{
  "norm_eps": 1e-05,
  "tie_word_embeddings": false,
  "init_std_qkv": 0.0247,
  "schedule": "wsd"
}
Each number is 128 + 24 x the weight over its row's rms, rounded and kept within 0 to 255. Layers, rows and columns count from 0. Numbers have three digits each. The size before them is the row's rms in percent of the matrix's.

# up: layer 4 MLP up, 2560x640, rms 0.0969, rows 881-980, columns 384-447
# down: layer 4 MLP down (transposed), 2560x640, rms 0.0535, rows 881-980, columns 384-447
up881 101:142123080121132107117120113123149132113145109159152148089104122123123134112129122124128133111155157137115152169126142126115120100120113143154096074122125149148120137129155129110158130109106118
down881 098:151102161106189160128084123119140190149112136117104110112102202092142110139085092138116138121118136094122114104149150143130116138147162150131138149160119144130100131139131141109117093196119151
up882 091:107167129123156136087136115152140136098129122147120124164146136124129124105166154121125084152156138128094121143163137088179098188106143056126122117152124146139128151084178095181123148128128144
down882 096:119096153096152102149143118168132126119087109179115156104095125121138114159106145144140139120112181100138153117097125099075148082120151148130086107129132146116107116157192147091110078138096120
up883 105:139109088133126135134089131146166123130153149177113136104126108112113106100113135121132139190132116128101143153103163069116092128173178161133134093123108162094152132095177111141097079155090160
down883 100:156097138087153157101123099145110096127150102149093084145075098122123109128137120173126119131141172131133123093098116117120144130104138113170095149139135120110129107153144143130120144124098096
up884 094:120116170152169142127100148115181094158137110130146111156086137100128138112183127115139115126207084101143143132146096134133098122152142160123140093106109121128172108165105175101135090078125133
down884 099:110110110151115155149131135157148149135102106150134123153129139150148160141136167113158160132116176131134161122140102132105138135136127103122144113112160129124123148153143118121085135096127146
up885 094:133109116138157102139115095129163156112134109121088152136140108170149087116091161149128127100167114146144127124150090095137092164113098136121120060134166168142125144132115110096136100091127108
down885 105:143135133168125175163134107149131081117076131100152114128120106116155136099089113090148142125096134134152126127117138120126131084156166134127096131128146158128115140100128111162127096120135161
up886 100:129110143112119133180113151121143118122140132147103121147130103105130105166119124111088118074150133150119141177104131127124103137132127123154120108120168166100144153101133127126125081095138116
down886 101:157110126160133091131128137149115125134125112122111144126139132122112160123177118150069101118137143148151135131126168123112136122112122125071110113134116100150170123116126105113156170111117150
up887 091:131104142140130102112124137107158108135132097103141128102133159091127099128087109108173120115144131142114125136181145083147177140131110122120143115117128148099138160110145131179117136117135128
down887 097:144090126082117096104153083083126104131118126130089128157108097128167146135148131088112160156143161122090130136150112171116089096128124133152086129117123111157114103181119100109150109108137125
up888 097:146138144145136164124148151136104110134167126095120096176073141103171152115069146138091106131141146127143146141127103094126126144169124145125118104114165076148147122134103135122173162102109111
down888 099:131161139144129127115133151151132133140084141068110162122141145142116171122127163127093137124103116149158108104120150137135150149168181103150139130123111158145116135145142114106120123125123128
up889 104:111120117124129159121123149105114129135166119118115117153120075133162171140087103115127147136102117138151147146132119101122157140097153136158127110135124108115081154115154163109136090124124121
down889 108:158127130166134096116105122147146160137138079158135130125158173125129123115178140120108089140121138146109130122133143156138144088161105106111146159110108121099128119145124149158149143137126133
up890 115:096132117154134102151120118117133115131074094099134151153145153128119147169119134109125118103097111115147134150108097102126126158083157108127132161137136137126136146101095131117114153064141155
down890 117:166118188151097105155169150099162138088130092128119141127149145178097155123121132111090112155142122145111135098093115117138143115115173121133158125145193105140117121114135123141147101113123107
up891 097:161136101151157129173126137113160098109143154109129150136149134092152100108135126152170108117104085146099133132207136124172117097121146128174110149127169116165150146136120136124117108152172169
down891 108:132147119159148101137140104080131122166122133122141129111133119142132152120129113102131183152083134114131149148114134149132114153079107145109115099155134173161124122126068143130149142127167127
up892 105:065132092135093174151136154118136137088155123173128120155118142126086114098136122128134115167123117130102103127157134128143117145144108147126132129134119138113104128102066129073055112084128127
down892 107:144138148140086195118152085111124079109136076138148104109144081137140126133164131122136109138124157159084158131136163150144098155172139167130109108092138141169157194148110164100156104147130151
up893 109:118088134119145192123128127161150112095145112123118109128081125127113084096114097154167095118133164141140159113104143104105144121115157131126126126108148145074149103147114099110130099076144096
down893 106:079092114174125190135123128123142150098094147153100147143140118130133127139117099173130125107166150086150141099080106140169131116090146147126128136152069145109156144129129123100142153166079137
up894 105:127050106095153127120144126118088123110138121131108096129124105115132186124119125105133129121140147084141147132124140112157151135130152144156145106125131165133101156149116181156127142125115145
down894 102:149182150147128161150102152139099116105161166109130155135124104123122154156152112155121077161115151129097116149109129105131109198120150132134117122139119098148073117136161120139142104175111115
up895 095:116162140114135134086142106128114141141138148142160121143115140131081121179146109155105130111120103165107137140112126113097120094105148122137153154107144148110128139112084150114132134127120173
down895 093:098122111101097093143138154155124097111103128097103061135121128118142109118125149088116118089172084111115123109094140156134131141128127105097128154132105086106145126110101150090132118121149131
up896 095:141117131158126143150179100089141112154156110116129134132152172138106082133118148173211111115121118120098117188130116127122137148126109117159147147135139144127126143100156144101152114110093103
down896 097:075167101145134100117124161136138110137089132099078142146121167113119134104126138127124151112118112129118141159128096127126113163161102151129179129139155138135082065086121123143140095127162129
up897 103:120112153122109090142162095122095105132103179104139086119111118133112116134128166086172075120120147136193132090149152160122113138121134098113098105133120124118141144121156139108128180141111098
down897 099:161154136114094134155141129121146085101138101094117104118107155084110134140163141129094132095149114111110100130103173174154133161142126154139136101150108138160115140169124111104112110117113106
up898 101:104141146131128184125104118117153150089126087147079146142074120097097119127152134143095095157123114151179108110147142172123111117116143130133154112111128156110116109109104143097122139106119141
down898 108:155111105176095165089154121127137133140132096093127123165136135171083148126117091156121106159132141172120126115131164087125088158114138123100121120148149182145139157149154136116133115142156111
up899 107:128101142125145103135140164165135092129141172143114127105126129090108098127132098154140120080177123142070132145117152140117132146107099119123139120124162159141145152108128125169090148127141184
down899 105:184117124161119088110113143162138095142128122149144141118110105089125160145108130137102117114119078110132126088148168116171149105117137086108145110105142135122134131155142137114121100130159124
up900 104:134130115128121172178141128130134103100139145157125146153142147143170091141094145186145133138136124115125142122134062127141139095115111167125097099157139158143128094103094132178124139123125095
down900 105:107134155123104104131143085135121099148115112132123115120142139106108106149098124109121116095210087158121143091093140182102100125153136153106170153161124164174184147127148094145170123096178127
up901 103:101154100131141124137115168137135087124105102138135107128148136149140119146163110102143096113150148100120117107165102079115128119160088161137101152078136143104110102136107146103153099131157104
down901 112:101105144150126114125137154157138154121168142154159193136139165180109099120132149125126122119117123133145122162159132142140127134166105126161131130110126140116112131115093150142135124132109163
up902 090:117124149134175151138144158123125140133129128157128119119134156156149162129125130128101067126137149126079118113119130153125158118119157117098142167080129159125114106071113125098123106130108130
down902 092:118164101104089069139148110140141103119135160129103167084097114111159148140139122112096124119123118098131120108129131136160130154133144168086116119135158195166164103145168140154158106107134175
up903 091:117168145124128131156109115086159132123105109136082119102140116140098142141069119120070127158119126079181136131125171144158118182179138172132101174134095098130111135085147107107101120110123149
down903 089:123114119065133167104146157111159106150163128124136166109121096140156109096146163144119127140135131125134100105153102122089109113129109125103180119129121099147164150113088140139161146148120149
up904 096:149149100096101102111138130108101162119143185153134115125170114135119124106165111139112085122106116113093147177169116119126114077133135104132126129118166130144123139086120106129147103111126134
down904 096:188093124129094138129125143131114132151125147131165129110102164136185123109140138167152102100113106136118150091141143161103145117172125129148133162102096136147166124112127146114144092182145132
up905 112:106112108165069134157133164138124156146157094132153149085129121117143087126109112125118147138100158094081103122113170096130138141133116203145128099075144127103144146139128160095139101106133115
down905 099:114156152119132095126090111146097124142129046125094092109094125107147134112150166098124130136101155095152163100195187091125107116097099186128139132110091123118119185091087121107168147145138130
up906 096:144121073133125125111098121145159155134139137158141145114158144137121181134112150134088164112093130121158135119131163117126108121134119133093109135140144159136138099095100135082078104150159148
down906 095:107144106136122116175145134104149109114120176107112132115116160155091149134117102085113100122054079151154168102124155165123160143122112130088096117133157119125098149061103123134157108164113131
up907 089:114107106103154118159151087154138129154158115118089124131105120154176154140115165130145084194092160167094124140112075129137124112138142099148126110147177109111155103184111167152088159088143086
down907 089:102108137120153112124127154115130132132166126162105151141170168130133121112167144112144106133116143122114145139150113126142094112114126130107113132103115170169132144120152096170117116146102147
up908 096:127102144152125095142167088109100141109120133112101116127098105124138102165132153120162125162076125138148132086150147126071109112144110159151146130104127105153141146125138133083123115146134114
down908 099:148119130141095101092133132120166118128143117133163107110132182132117149127121088141123150068142147126132109146158120102128127131167106151129091134126097098163155118128134139137105157099162114
up909 099:118157136124123170152120093136165097127134101137147126133129093134137144093147189116142086165144141130160119129134114129164115097094188118106112122171120119124119112096118118113113136142159117
down909 104:130144101120092115118145133107099109115101115138141161093143144112128119154102127102154110121162108112106120121150124107136126162119135163105103161115151139105121130134124084129127138148159141
up910 105:113144073141121126145115123140101065106069111070126119080172127180118165107177127126107099118119101110149114101116087133117114189147140116135150139141114113138102096126125118166122124115171115
down910 107:118160127115130157094154136158107176149115117136135135128113144108150079155158176128152153144137140088109117075057125117161108090118109164092108122125120124139146159142129157110187110112114089
up911 094:148101147126166094124142140120099128113192098131117107141125114156120097146144143125128139125139148097124160112163099123105106105128120141149131109194098087135120096112060161154093096136108131
down911 100:126093102144072114156134106142152162119126126104157157106157138144129129151070109088151169160098094126113155129132145138140096119166100158111112141104133146106135139157122116153125133135136148
up912 098:154123129154147133121082130139101109139178149138161085102161178130123079158088103146113141133115181166151099157110147130138123091140163120136103130149122161140137141131107119126074127134125140
down912 095:147119175130112137151110146119107161158131106145149123152077103066127138129159116125085071096152116134140132079099102102179153113126132113117096132134148088106134123124127155139111106094107114
up913 105:153097108162146072099117133097137130141202147120134098101127135150112122152106145114129094065123111139162179101135119150117100158135104120135110108154109122153136146080069171089123128129135112
down913 100:075150142127121144082096132139160116109173128128121192115120084103108141145159112124135115134111140119114145092075120149114129132146101148124139146144166102180126124114132115147141125150134145
up914 104:113136135121143162145167123114125126172143111104144142081115105149195159106139113126118130150118117101141130114132201128107125091142135152165131094111126184102129154104130117174151101133084143
down914 106:139118159144148134146081092110145146126134144134137103150132180155132108143155124133100144136141114155108089122118088127156114105141131141120115146119157137114137108130120106074084161104136122
up915 101:112177138141187166129148096133169113145127158157134096145139152164163135132116093131142132141124139119166118128118132084112155105148108095151153099109157156152133136149177147093181150109134129
down915 105:101118154101156125109169174137156104107136131131092157107107135140075140139147138146136106121111100104123155162093123109102161110142149149197144137151120143155158134158137121112116110119135124
up916 110:094132139138125119114125117102151142159152101140098143148126113167117166141162135151084137157172163165079132120085133165080158125132100133129112176118132125133132044158132166116109145106116136
down916 103:192114125140149125098111121155149148116126155096076124123137107161135115150125105152176130145153103125110120142129178139149136137108147145131126134086138155151107166121151162097135093093081120
up917 092:120099150145122139135056131101112122117151109139140152117172083148092128143163162154121121111140108110085142098165125113134145092090096140170133112152103115131109116185132120126083144099117132
down917 092:192122139113155149125107081119093155144180155092133144131130134107147140146155132136123168132139109160097181121127104119136152157138129123057158108093121124128101161132140111136137109138152138
up918 081:160164151152127085105154156164138142129149157114144157123145112130122159135125127185118135119121087136108111114118140127119130147125140141110117127097142108078156144096090121138113179183114171
down918 074:135151115150098151105167111138145115135131103116122185127109218089089113156151103102130145089137175125141184140166113134138132112126147128155096071157144155131102151137127107123085162136126142
up919 101:100114140133105136162103190176129103176117134099167101124124097136134108111107127122188186083114113133157139156091112125176126100181140120107136167143137164131105141141141036122126133110175177
down919 098:174111136110136187140178105110139169093131123215076143136116102093133126128128164110157148074149134153123134118098145145164145131124164142108107178140130093071095113128119135108163123113114087
up920 100:091124132092129102116160069103111128119082158132122132141088116108106091130080123121155116115139110120152177172107152179135132129148131161130143127118127174126082137076096114178139114087133150
down920 093:153149133146115073190112121102185172106082140134104141127123163144126116137141148090119123120140117075097144134169168102119155091131163140127149125109114099149141159105141154147109098122153119
up921 088:146091143103146166112104138139190149138121130162104152145188112102090127124150146133130119150149149109128136114077114134091181113091098107140158116101113133115136147172118146140103099125163121
down921 088:166121116184112143120126150094103140153162157118148161124110124150166160130147135140117095137161093114158100132126087111116127172151126144111130146118111118140122082126127133097134111111147134
up922 103:160175100129136134137082118142147135196077146130098154114102144111152145121152151113129109125109115117124135131139132151170090122111106111131146130184164127120154104087106138121152152102173123
down922 102:154145124129124134110103091139102143128137150137107158140107088129133129133142146113156090127143124142082112098151136154131154090115163135127135177108130163144141090086151143197184114152163095
up923 102:119133169104149093185096111072121139124164117114072102147119144124114173103143124164117139097104128197120129144105117177161137130132135160099108105129121177117129141119117129105093172128148144
down923 095:134098134123129157115135155112157152114155105146122113142158102181157139151131136120125106118120118191151130140157143139103145128123146134182123090137163125156095120176140123128113156156147088
up924 105:136168157124146117149136099153124093154159157142129085149132140102132123143112139148117142122086079131095134105079194125098123104114139137185151132184118135168128106095111139114094113109150134
down924 099:130130156118147124139138139193148133126164147125160136126168142090095110123124106135147100153124121131115134114105176165154138104131084130160158116116141144104148094134125128134119147132130092
up925 098:112106133114149110129121156103155120127083145098152102109103124141131136149142113136103137115159126197098100112169154090059150142165135126120165101120093115137104123099099093131093156117140121
down925 095:060152066146089108121141117090140160112096144134097095087154136181108095133143099128105149141111127145148151156182147108064162127099121100191162120147122106113134117140116170134159151134155169
up926 100:142158133109136106170121142093123160141131132172135120110120158124092149130107151119136099146094120105091169087109105113094129115110086173103093129167094135134148112107132150155118122178136136
down926 089:123142141141119143113129148147135094160106106105133120133138134132160131125149125128138150124122121140124071117153142083098148186137160113152067122112133112106120111089160095130131138176105108
up927 099:129122149154088122167117145142147159145152133127124084102154127131153144113061129134117110105116110086150152147110158108161106138138139109150148159102101101123117175121104137091145156118157091
down927 099:101147101119130144141125129152134152165118105138117128123130152159087140163144077113140097101129115133086138126157139170110131184141115138163127118111193125170133179135109111152129140152071125
up928 098:120146100100113146140144145117139081114131100136134136105101081136142130149118127149156170178152119150124117154176129141139152110142134146134149162180145136150147125139112127150145153108106128
down928 094:165122154129063120121109136149132179147108145153144099090127126164096125150130104129153104110153153140164166107105140091106101126128176121121091057132160157192149144101111109116106159148116134
up929 097:154177115142108089140151176111165107098126138143163123115089132119097128129100156103112088117143146175157141156111163108117132153131133098165119146165092153110167076098123154173108086062108104
down929 099:131138123132132152129091140189105150117103116166148125122133141152093135122124119132124112155115108103116100103115109095184083128122145144119100141134149169094127091122153106119109082135145142
up930 106:105172125142121113117135083101166123109159120113098149130097111096179136117119142159118156123120100153133109149157105150134139158140128132138114117147127139157122133128118140158115129159145117
down930 116:119178144113090133116095129126120137127117122153124158101090094125156143102153128156148135122128136164158082166107128134148112121103155165085126107100105132119151115116153107146121117128104140
up931 092:120122157128130146152131143119145128096119158158130128108115141111131101170159140104135136122079139152113131140123124124138139128145173169136144138153147135132102105121094124129126134104163115
down931 094:140168141114134142140119146156138165085122140132131108101143165138150101101146114165190131129124147110151152123152068089115103128139102112152162133122144087095124111122106168143121135158124117
up932 091:153148157146134122148117087089105141128090144150146086149190131132135143112158147118130127127149172138152174131156134086118104112127130118159118172109127129095127116101156119152133153095114103
down932 095:099075145104142109148125120138124166116145126135150123133099116096149122120111119098150146150124180152109081147134154123122127141100135136118122176106135162151153153127120128124140177121140119
up933 103:126153143115106087141132132138128108130125078148135152154118135144124082132153094149137117135109143165083091141135198094150101120142125156124135127145151116085109114120137160134116165143111172
down933 107:052136140161108101105102141127149110128159099168087101124112121116151120131128114110112177158106102133150120150119088148129156087152187114133156125176141114140102115126116096168106119186094155
up934 104:116145111131132093158154125105190138085136135154117110124124093161102121132169133118136149130171105104110157139084111100121075095085148122143125112123120091168151137092142091123132176085141106
down934 102:135101171114102134140115121093167121121155132048147135151123145146098141139171142126144112136126172147055080149133142117128160125144139107114092147134122156140110092134154123081127095138091118
up935 098:076136183116151144145134139184133142063127101173140082158122128115137090119164109142166136163151119158105131158119144163152110099145163169135166107144131154092149152125120100098105137141096156
down935 101:084153114114111127123075136116157128153132100107096146110149151150122113149124109135149086149085085125140102093160108100096189143109081065146145148097111117158120139078133158081143122124149111
up936 111:161114147114146144109155131137133097128122088107135149136123151127158153102077146112137093117171101107144109111158109114121134130174149144118184125125123134089087105143092090137093121141140128
down936 109:133111139124117145136083139122186131058127101123121125146147071139213092138142140142132103157152151171138120120116182095090129138114145153136182132147103133128093113137133116116132112132135154
up937 094:120098105130151118137138138143175121126116149133154111092132075131150133109101090131144142108157157098106159127110150100110148107113156126137115127131123119118137092139147143094098113100104146
down937 091:157150091137126104121108197134120142113183083135133096131102129173128138104156128152090122132144133101132115152159130148106158114162113131109107130133125091142154163102108167134128109132150121
up938 100:116154121143126121154140146098116105119071138139156115121119093150101098121138116128116139129142156128074116132092147091158113133104105117156118140114142127110125120138164143150126103162156156
down938 106:107146128101085138149144074128150105088150124147105119150107145155149173151126132140149107140125108135129152116146103102123125119127135136140141127169092138140119160093120134125146106128087141
up939 101:140157114177103144138127131121145126149128145098109158144134120119141136133167080174137137135120156081157121119104166143099158071119121112109197165159140133176140132103088112181126120124177159
down939 100:138135135126116150093118114125124149167172167153152132151147130151145147090118076114135135150124166122140150094140142097117094156131158111146129154145129136095150097147137114135125171130096137
up940 094:140125164150114093156135143126153099116115151108090086121152083101089133132093118110153120095094121128136125131096104118142122108153132194182120161100150092141094129126124122096112135162121127
down940 103:157098125136115124127133121125151132117120121136142136139178126111164130155126148095131119149125122112121158066130101132146126139134097113062143126100110155162172148113090176096161150126105121
up941 087:122128123121111099137088112121132123131129116132093146138086148099136138095124172100107074140139132133123130138089141102148197135144133128171158111156117091128124090137158115124152126171162125
down941 092:155132138149098135123183140158187145145088143099176157127123158155103168110129088112108144146129138076132102144118124164167130105091132141128134160106127114134130140143122125140148071150118152
up942 109:097106142089129147139106110129094075148138118101134130108099130125130082093194144116122157114108146143131104168118101147136149115126115109084142128126125114118143120072158157152136100150134158
down942 109:163127125112115103046135100130142135152106115127115145109134161119085119136088106110146116101136119101133087110118163133127104141118101124136098109155087141112155170116110125136140097143161139
up943 122:098150114110146128129145138144123127117122097170129126135126127166179141131169090075133121159174145143173130080145151153147094109107123107128137104119111109122127162119103187159100091148120093
down943 113:135101150138140117113121107146142152151088134120123130128105124114090144155083149117097150155095178133106165131138088096114120123113125121133121135131154091137194135145139078145115105129113102
up944 087:120133121173099152131099159165115131122127128093168095126134078135119129120102143128169076093126102145171137114167136154121133107138105119146078132137104106120150101170118133118160103091115147
down944 085:139123151145107103131147128139166130163166144148109152144140160151151139117132154151149160144093131108107140111134116111135115143157144141133125147137137092142087122152113117091134134106092163
up945 109:125130133117126172123146127134139154183114155135126133145131131127053082118134117132134138116094125116108129153175103126107108161106149133138134102151148131126143115158137138138141124099074123
down945 108:130155170161138116102152137123140197154137133181170167067097133136139125115097115110095144150077184132104132169141117132095112129148115141102114092142132114141138149132137102118138117106145154
up946 090:118152119142158117143123097108099118144126132188122134152119112137161119144155130160134124135047105139133143100127130115107114150149100132117142154118141116116167104117118151128154149141158102
down946 089:150126129115119139121094133141101168077143138136144086111122110116199142106184128142150146144124163160101156146105119164141099116140158203136091141121126148171110154122163113120102146095096121
up947 111:117107138079093097139128111107100138132153129189094148129142133150130108126121119111137100145133156134171115120125151146156121091139100170101146105094119143136163166160138141156120149108135142
down947 106:137139083105125131086149147130151136134110135162130136130141155129096127079069112128119121097124104138125111145124097122126110104130103115136140095108140139136129167125086175159180119122126107
up948 095:129132117075148101139160149109110132149107097138109089125116148135127134141113137142167155147140149133153157140069097095132107130116134178133071135145112089132103118113158137128150180146132119
down948 091:168172119111121098104170162104122138160149104131127127107125120132164162163098132162146136127125142083119097081097144135144147156131155147163134160152125066088146126139124159170116109190115088
up949 101:158122119130102174133133140105159148120130139142117081175124137150089126171148163076145168147143114143132130103109148145104121125116142172151147144082136103158128101174095143135132124143179096
down949 099:129106132097170116124138118124137145138168145117090088137163167087140105173103113183142143116141146133130105119120123128104094098117106128104121099098131095146157137092124138132143120136119062
up950 108:148080135154132112116093107121154127076134136174081159099156124126100147062144133112095106104163122163112143091109095124174146133087141092118166081120186140177139129135109122112116133098162114
down950 103:135096127094136127108123108120100097125132142168145126124109140128090120111122077163157133146126154170132137119128149127124096123132119156125133091120130122128150105147149136128093122125068136
up951 105:112142151166079137114118126132110124123113136130111171112141128144131136113120087143100114097176135145135109111117106095141119133120144109135126169145092164137155117136146087145151135103145178
down951 105:097149160127125106109143114146136148127159150118125111099174113124176134130110139125151145097171120161102109108139147119091125155117149157093121144158130126107117108145142127141125115086149097
up952 118:104147136135140116101117151120136129119147134123130142107127131134089109147127163157082134182091096099140104154118117122142104154149129097128138129133125117115120164117136126139138137146072131
down952 112:127115142111149114091161156102115188151078114116137124147110112117146168140128129123112171102115086117148119113116126129159116069113150198140133124179114164130127138141175119123122100090110120
up953 106:109135202135135141110140091117098103193124104122097128167120140111122140137136120115119092126134145087181148119122104131156112121102126113131096169183104102079145100107097095169163120172080148
down953 104:137118154093131143087176116142124167104119113126142107102120129133120117117155129125135129119174129095096105093148149111109111130161172119106125131136072103115178102103133137150162092103140160
up954 095:104058165086106112104153085124079129122096122120145117150117134114163137155159127146128094140121141142168154152142119121175071157172132152129144132119112138099088164101112145121139109137145081
down954 094:114121126102153110139146129194140103118137094126101142142119123145080103073169125093150110107147098143130137161111112147143122075159101127110175117105106137155163100145132114135104086114161163
up955 099:140131136115161128131128122147136094122141094154143119105130104151150110158155146166171106111097127145146154117116119094090173096130121109110122082178134110128167134131150132128155161125154118
down955 106:162130150206087144139117143129105135132132126127165144136132152114120170133134112103118127137088155105121131127122113166105158110158109120111126120146140136169132071158127134120138070104135149
up956 099:147125145130173138167169132146134145125135110157172100154108112143139171145146126108085151107128120145164087096127119103130132125154127181132166119142132119067101132116101123147152131149099112
down956 109:124088102101106108117115096084127117105127128120141132120140139129156168107135108124097159141151125132166096114127124133167086113118135067104136141111047141160151115096176136103109124161134117
up957 089:161118142115115161141128108179172121118139087124123097175088105132088142100129177117086150104128118134127117139116084120115153112146064126191102145093155122097094130134127085141128143129159146
down957 097:116183131150102148147103165154141131094112107134133126139120134149189147139103156139137135103129134138174144111133099161135156155117092125157130134134153156124097118154159076120079147141161173
up958 102:144163151106076099092137161132111115113077093091143118143122149135160058130153097124106127135138157177164156143130087150114142112142105153117122144152128150099175155124099128150146118123109090
down958 098:126135125127149129109110130130138159156158172116140121157140084114138140123136133092134132075165075128135169093131114139071150117095116131155122099079186130125106098123139171122144094140154108
up959 101:127096157121152110113121150116180120164116116102113119157102165113120151152123132134147117167131094143131179149137129105094132073132174165139109155137124115110116136174090093107113112157095107
down959 100:150145152128126137137111139116101102107171142114103108186119135122143141094149165144140163144121104090135196147127096123145133131081104106121096083136110140089161099113103109186159150159156142
up960 096:123101145132154118132085101178084104147127126103166143129138080165104122099145129119161093138137149153127130094143110118144090130096175107144155131104145122106164104136077129132201062122135147
down960 104:131119168118147161138113149110108084137111143112166137117142122118124141083126164122123147131131113123113112141128146157083151184137108120115109169129100127139108138151081110139130100136155148
up961 104:133156119079111129153114125094111136106126134171093156125166137146127092108156127135141069092120141121153160161123135115133135128150101125120129113119139119150125134090111146100186156140108166
down961 098:104155153144137114138171174175119163141166126153113123130098129133145154114103137115134128112068079143144134133151151169120121116127069118145142045082131135128136117157140087129110156119109130
up962 095:113093080123111137162124124083121104136120133135092141124092134100162122128113156122132138173119116121100144133095107127116117172127137172173107118128135138156158091151173120158159134145127125
down962 091:133126135131136121135118120124140144106194120131132107105134130107128160182110116067094115135136164114072135083136115158124161160156118108164112157124151096147116136101134142166117101097112157
up963 094:099175143127158113114153134131154092175123117158098153089106139119130115126118110160180099129120118144167119098120131133133134119128146083132161079129082141126145110130160128144141132128131147
down963 091:103120158153110133094144122081114122136135108130135125126067166116149109101076146125119160114098198120126138120151146142147151123138098149192098162137150157107134119121097127102130133167165125
up964 094:186111101163141124131177149091144157095110152125122112107152121151101145127103131116135149145127125134100150178146104160127101153144132084107158134137129140131143140104114130183113166102145090
down964 098:133084113145127122142047133157168142145172165084117112133110155096129126115150116116116172167139097131156092134151176107150094106105095123128155119130138109154101171151121097085105109142144165
up965 095:109123117133143128141164149126162135147123143087121077153085091100147117081124097154118132111163128172118130101155108113118134102132146156139152131167095140135120151115121118078107143107109120
down965 094:126179122109160113125128149101108158099099134118125161138108105089097136156130136129174134138109158141146141112140114137067166135123120140117151109114137154127115105098106119152113152128158119
up966 088:081158133135135157140145093090146113116132121176138200124123131122163170115165143140101153084138153097148105127166128116157121153106148103086140134116130191131108085085102127120136152133133114
down966 069:146122120163121122133152141122094104164130122144139117120120099106159106105167150119158150132094107118154145155127133110112125156137088081095097158114146155137080140154158126146117153152091115
up967 106:096104053141108119115132101120112143110185117197096122111128140128138119132132103127150169114138117165166132119149146131145140069110170162119099111106119126150130119069127095171120196139126132
down967 110:137162152137114149158150120166161139101139145155139140119164141101141142104116142170126127099125126114123128143133158155140129097147124146159139141115118119148089082136155130117156074165098096
up968 090:125126144115098153146149136120127130103119116084167118099122131107118154127118176123121101147117131138140153153171104136105136075171108105153134101121092124121135131119121107110101153120142132
down968 082:111115149159092140163089105117104097131165096160139140131145164100131112108138111152131136132127115137093124060041114112114096126112118171107099121087116111142116156193111158125137130118164123
up969 094:141160106164149104132179147090121133131146113119134112173116160106136131133122159139103202086131139141124168141129153147163105096146139174123123152115137093166109151117118153140120113116148125
down969 096:144126158149147107126160134141119147109123080142137126124100110164115131126170091163172118150140126108114112144113147121105165139062132127113135130169115151156147129127098144129136122103131139
up970 097:140167150136171092060091131151168157160157129100107110165107152122143142134119114166112103126139152142111126137107121153125110104104163133100153154124141150144162085101112108166120098122114144
down970 098:130142124104136139127163131163168116145156144158104125125116124175138133129134115150099109106141101124115114087134124120169136101144119132097061135120109123152105060150147135140108131105118118
up971 103:091156085115077123137122143181129095110102111086174115132139118154138127103147120139117093126134119104101160126155070144145155151142112147159140106137139147109119193148084138092148125152069105
down971 112:080117105123144167144160105151124162116097138135146124134150097112103152134122141103148135105095089116107141131113141155124121158152139098163132125136150174130130139096120170134159120079168133
up972 107:156139115098116103151124144118125117115122083104091135143113140147121138126104058138123140124087114150133116149099162136115139118118115173113126136123095115165154163121136134104122143147119132
down972 114:130137179128120155119106111107138138125143118137146135105153132130141136136143128119146144141146143157097130149110162128129098152118118122102136109102120147131140122098174161172139120099108156
up973 097:104114136114135126112111195118110106125182115102142094158099134171139166158160151135156126125148108140122125092143129102080163140150121120177142141121149143111109136062141123173187098126129092
down973 106:132131111125134117140132071130138134098136126096116132090136128162146162111115079115147119139155164128104106123098074137112122126083135149135135127082122158136176157169112181123102157123105131
up974 089:141092159108146104153114099078116115118113125117137099102109135133151144102156157110114110096156105082148125153143134162115123162100153134161133130145107135105113133122131071087127128128100119
down974 092:117155099115162155109149108109109140110149112162143157091153117092096160093134149169162136159129167120146122177109107138145163117128106134144110090134143132156186124180138141128147154115132081
up975 098:089132088163117101139126071107083091131124090107105098144138156079151117163129121144108161117150099137156103166150103087143138112134146131110148176111140134124125150108102155128141114143098122
down975 095:146119144115124152154126135122124138106117150131136159141140141179132166139138145141145141152184119115099152155178109165174113130164111069087121100100139140156134060129094138141113070098143120
up976 096:141145131120152162149099141134136093092121135087129164120098156104134157106135132105094133110097132138100145113092107120152133128124126074134102137114145162118064166156136172133143116195168083
down976 089:083142138184143118127132138132110108152138115122088097094151119154090177127148180116162119119076148126145164107110069183107123118113125141106135119106102116152122108107151130115091149124103143
up977 096:122123108132142187149126122124128141147111120141129115123157161160132125126144127122059130108128115111096136119156109140140115119114128117154105148101118153094109135122172173145138129135141119
down977 086:157154169111142092101094110125123158096156122149100100139144129081130162164144139160112152145142076122108142138132125080123133144091120111093159129124145081142152126117120130135134114092177138
up978 132:133154107106157128111153152118148135130084111082135110160181128101110129103128113134132149156119156129107116152114173147131133124148118100164109118116114167120110158138110075114069136115146156
down978 129:095137127147142120128119134113137163098102108141137147153155127115129132119159132142136152098139136140112139133133132117140139088100128115156116150124122068091103083103116074153080123118083159
up979 105:090126133134113128131158127157112101101153086123139129159100163139150119086127062152142092105103129140139129150133095115062148147121111135129130132143081130064125137115132168099128108147113097
down979 112:203108142182109107113116074127128133120110135118129117112094124103126154139138126126171120117126137149104095121131118111112108085112094137095126147112115116145111124126126128141111115123117132
up980 097:108099140130105157134099123132152130115136141121162199124122155148090168139144137160121105125109091097110138116118118104127139131146113164129098099142126108096118153104124118104142127103127163
down980 095:123123113128148192154144142148109101139142148149177116128136191126115107075140158108140123112121113137133163124163094132138106140117099122093138133097117106158156145124142177172134168116114104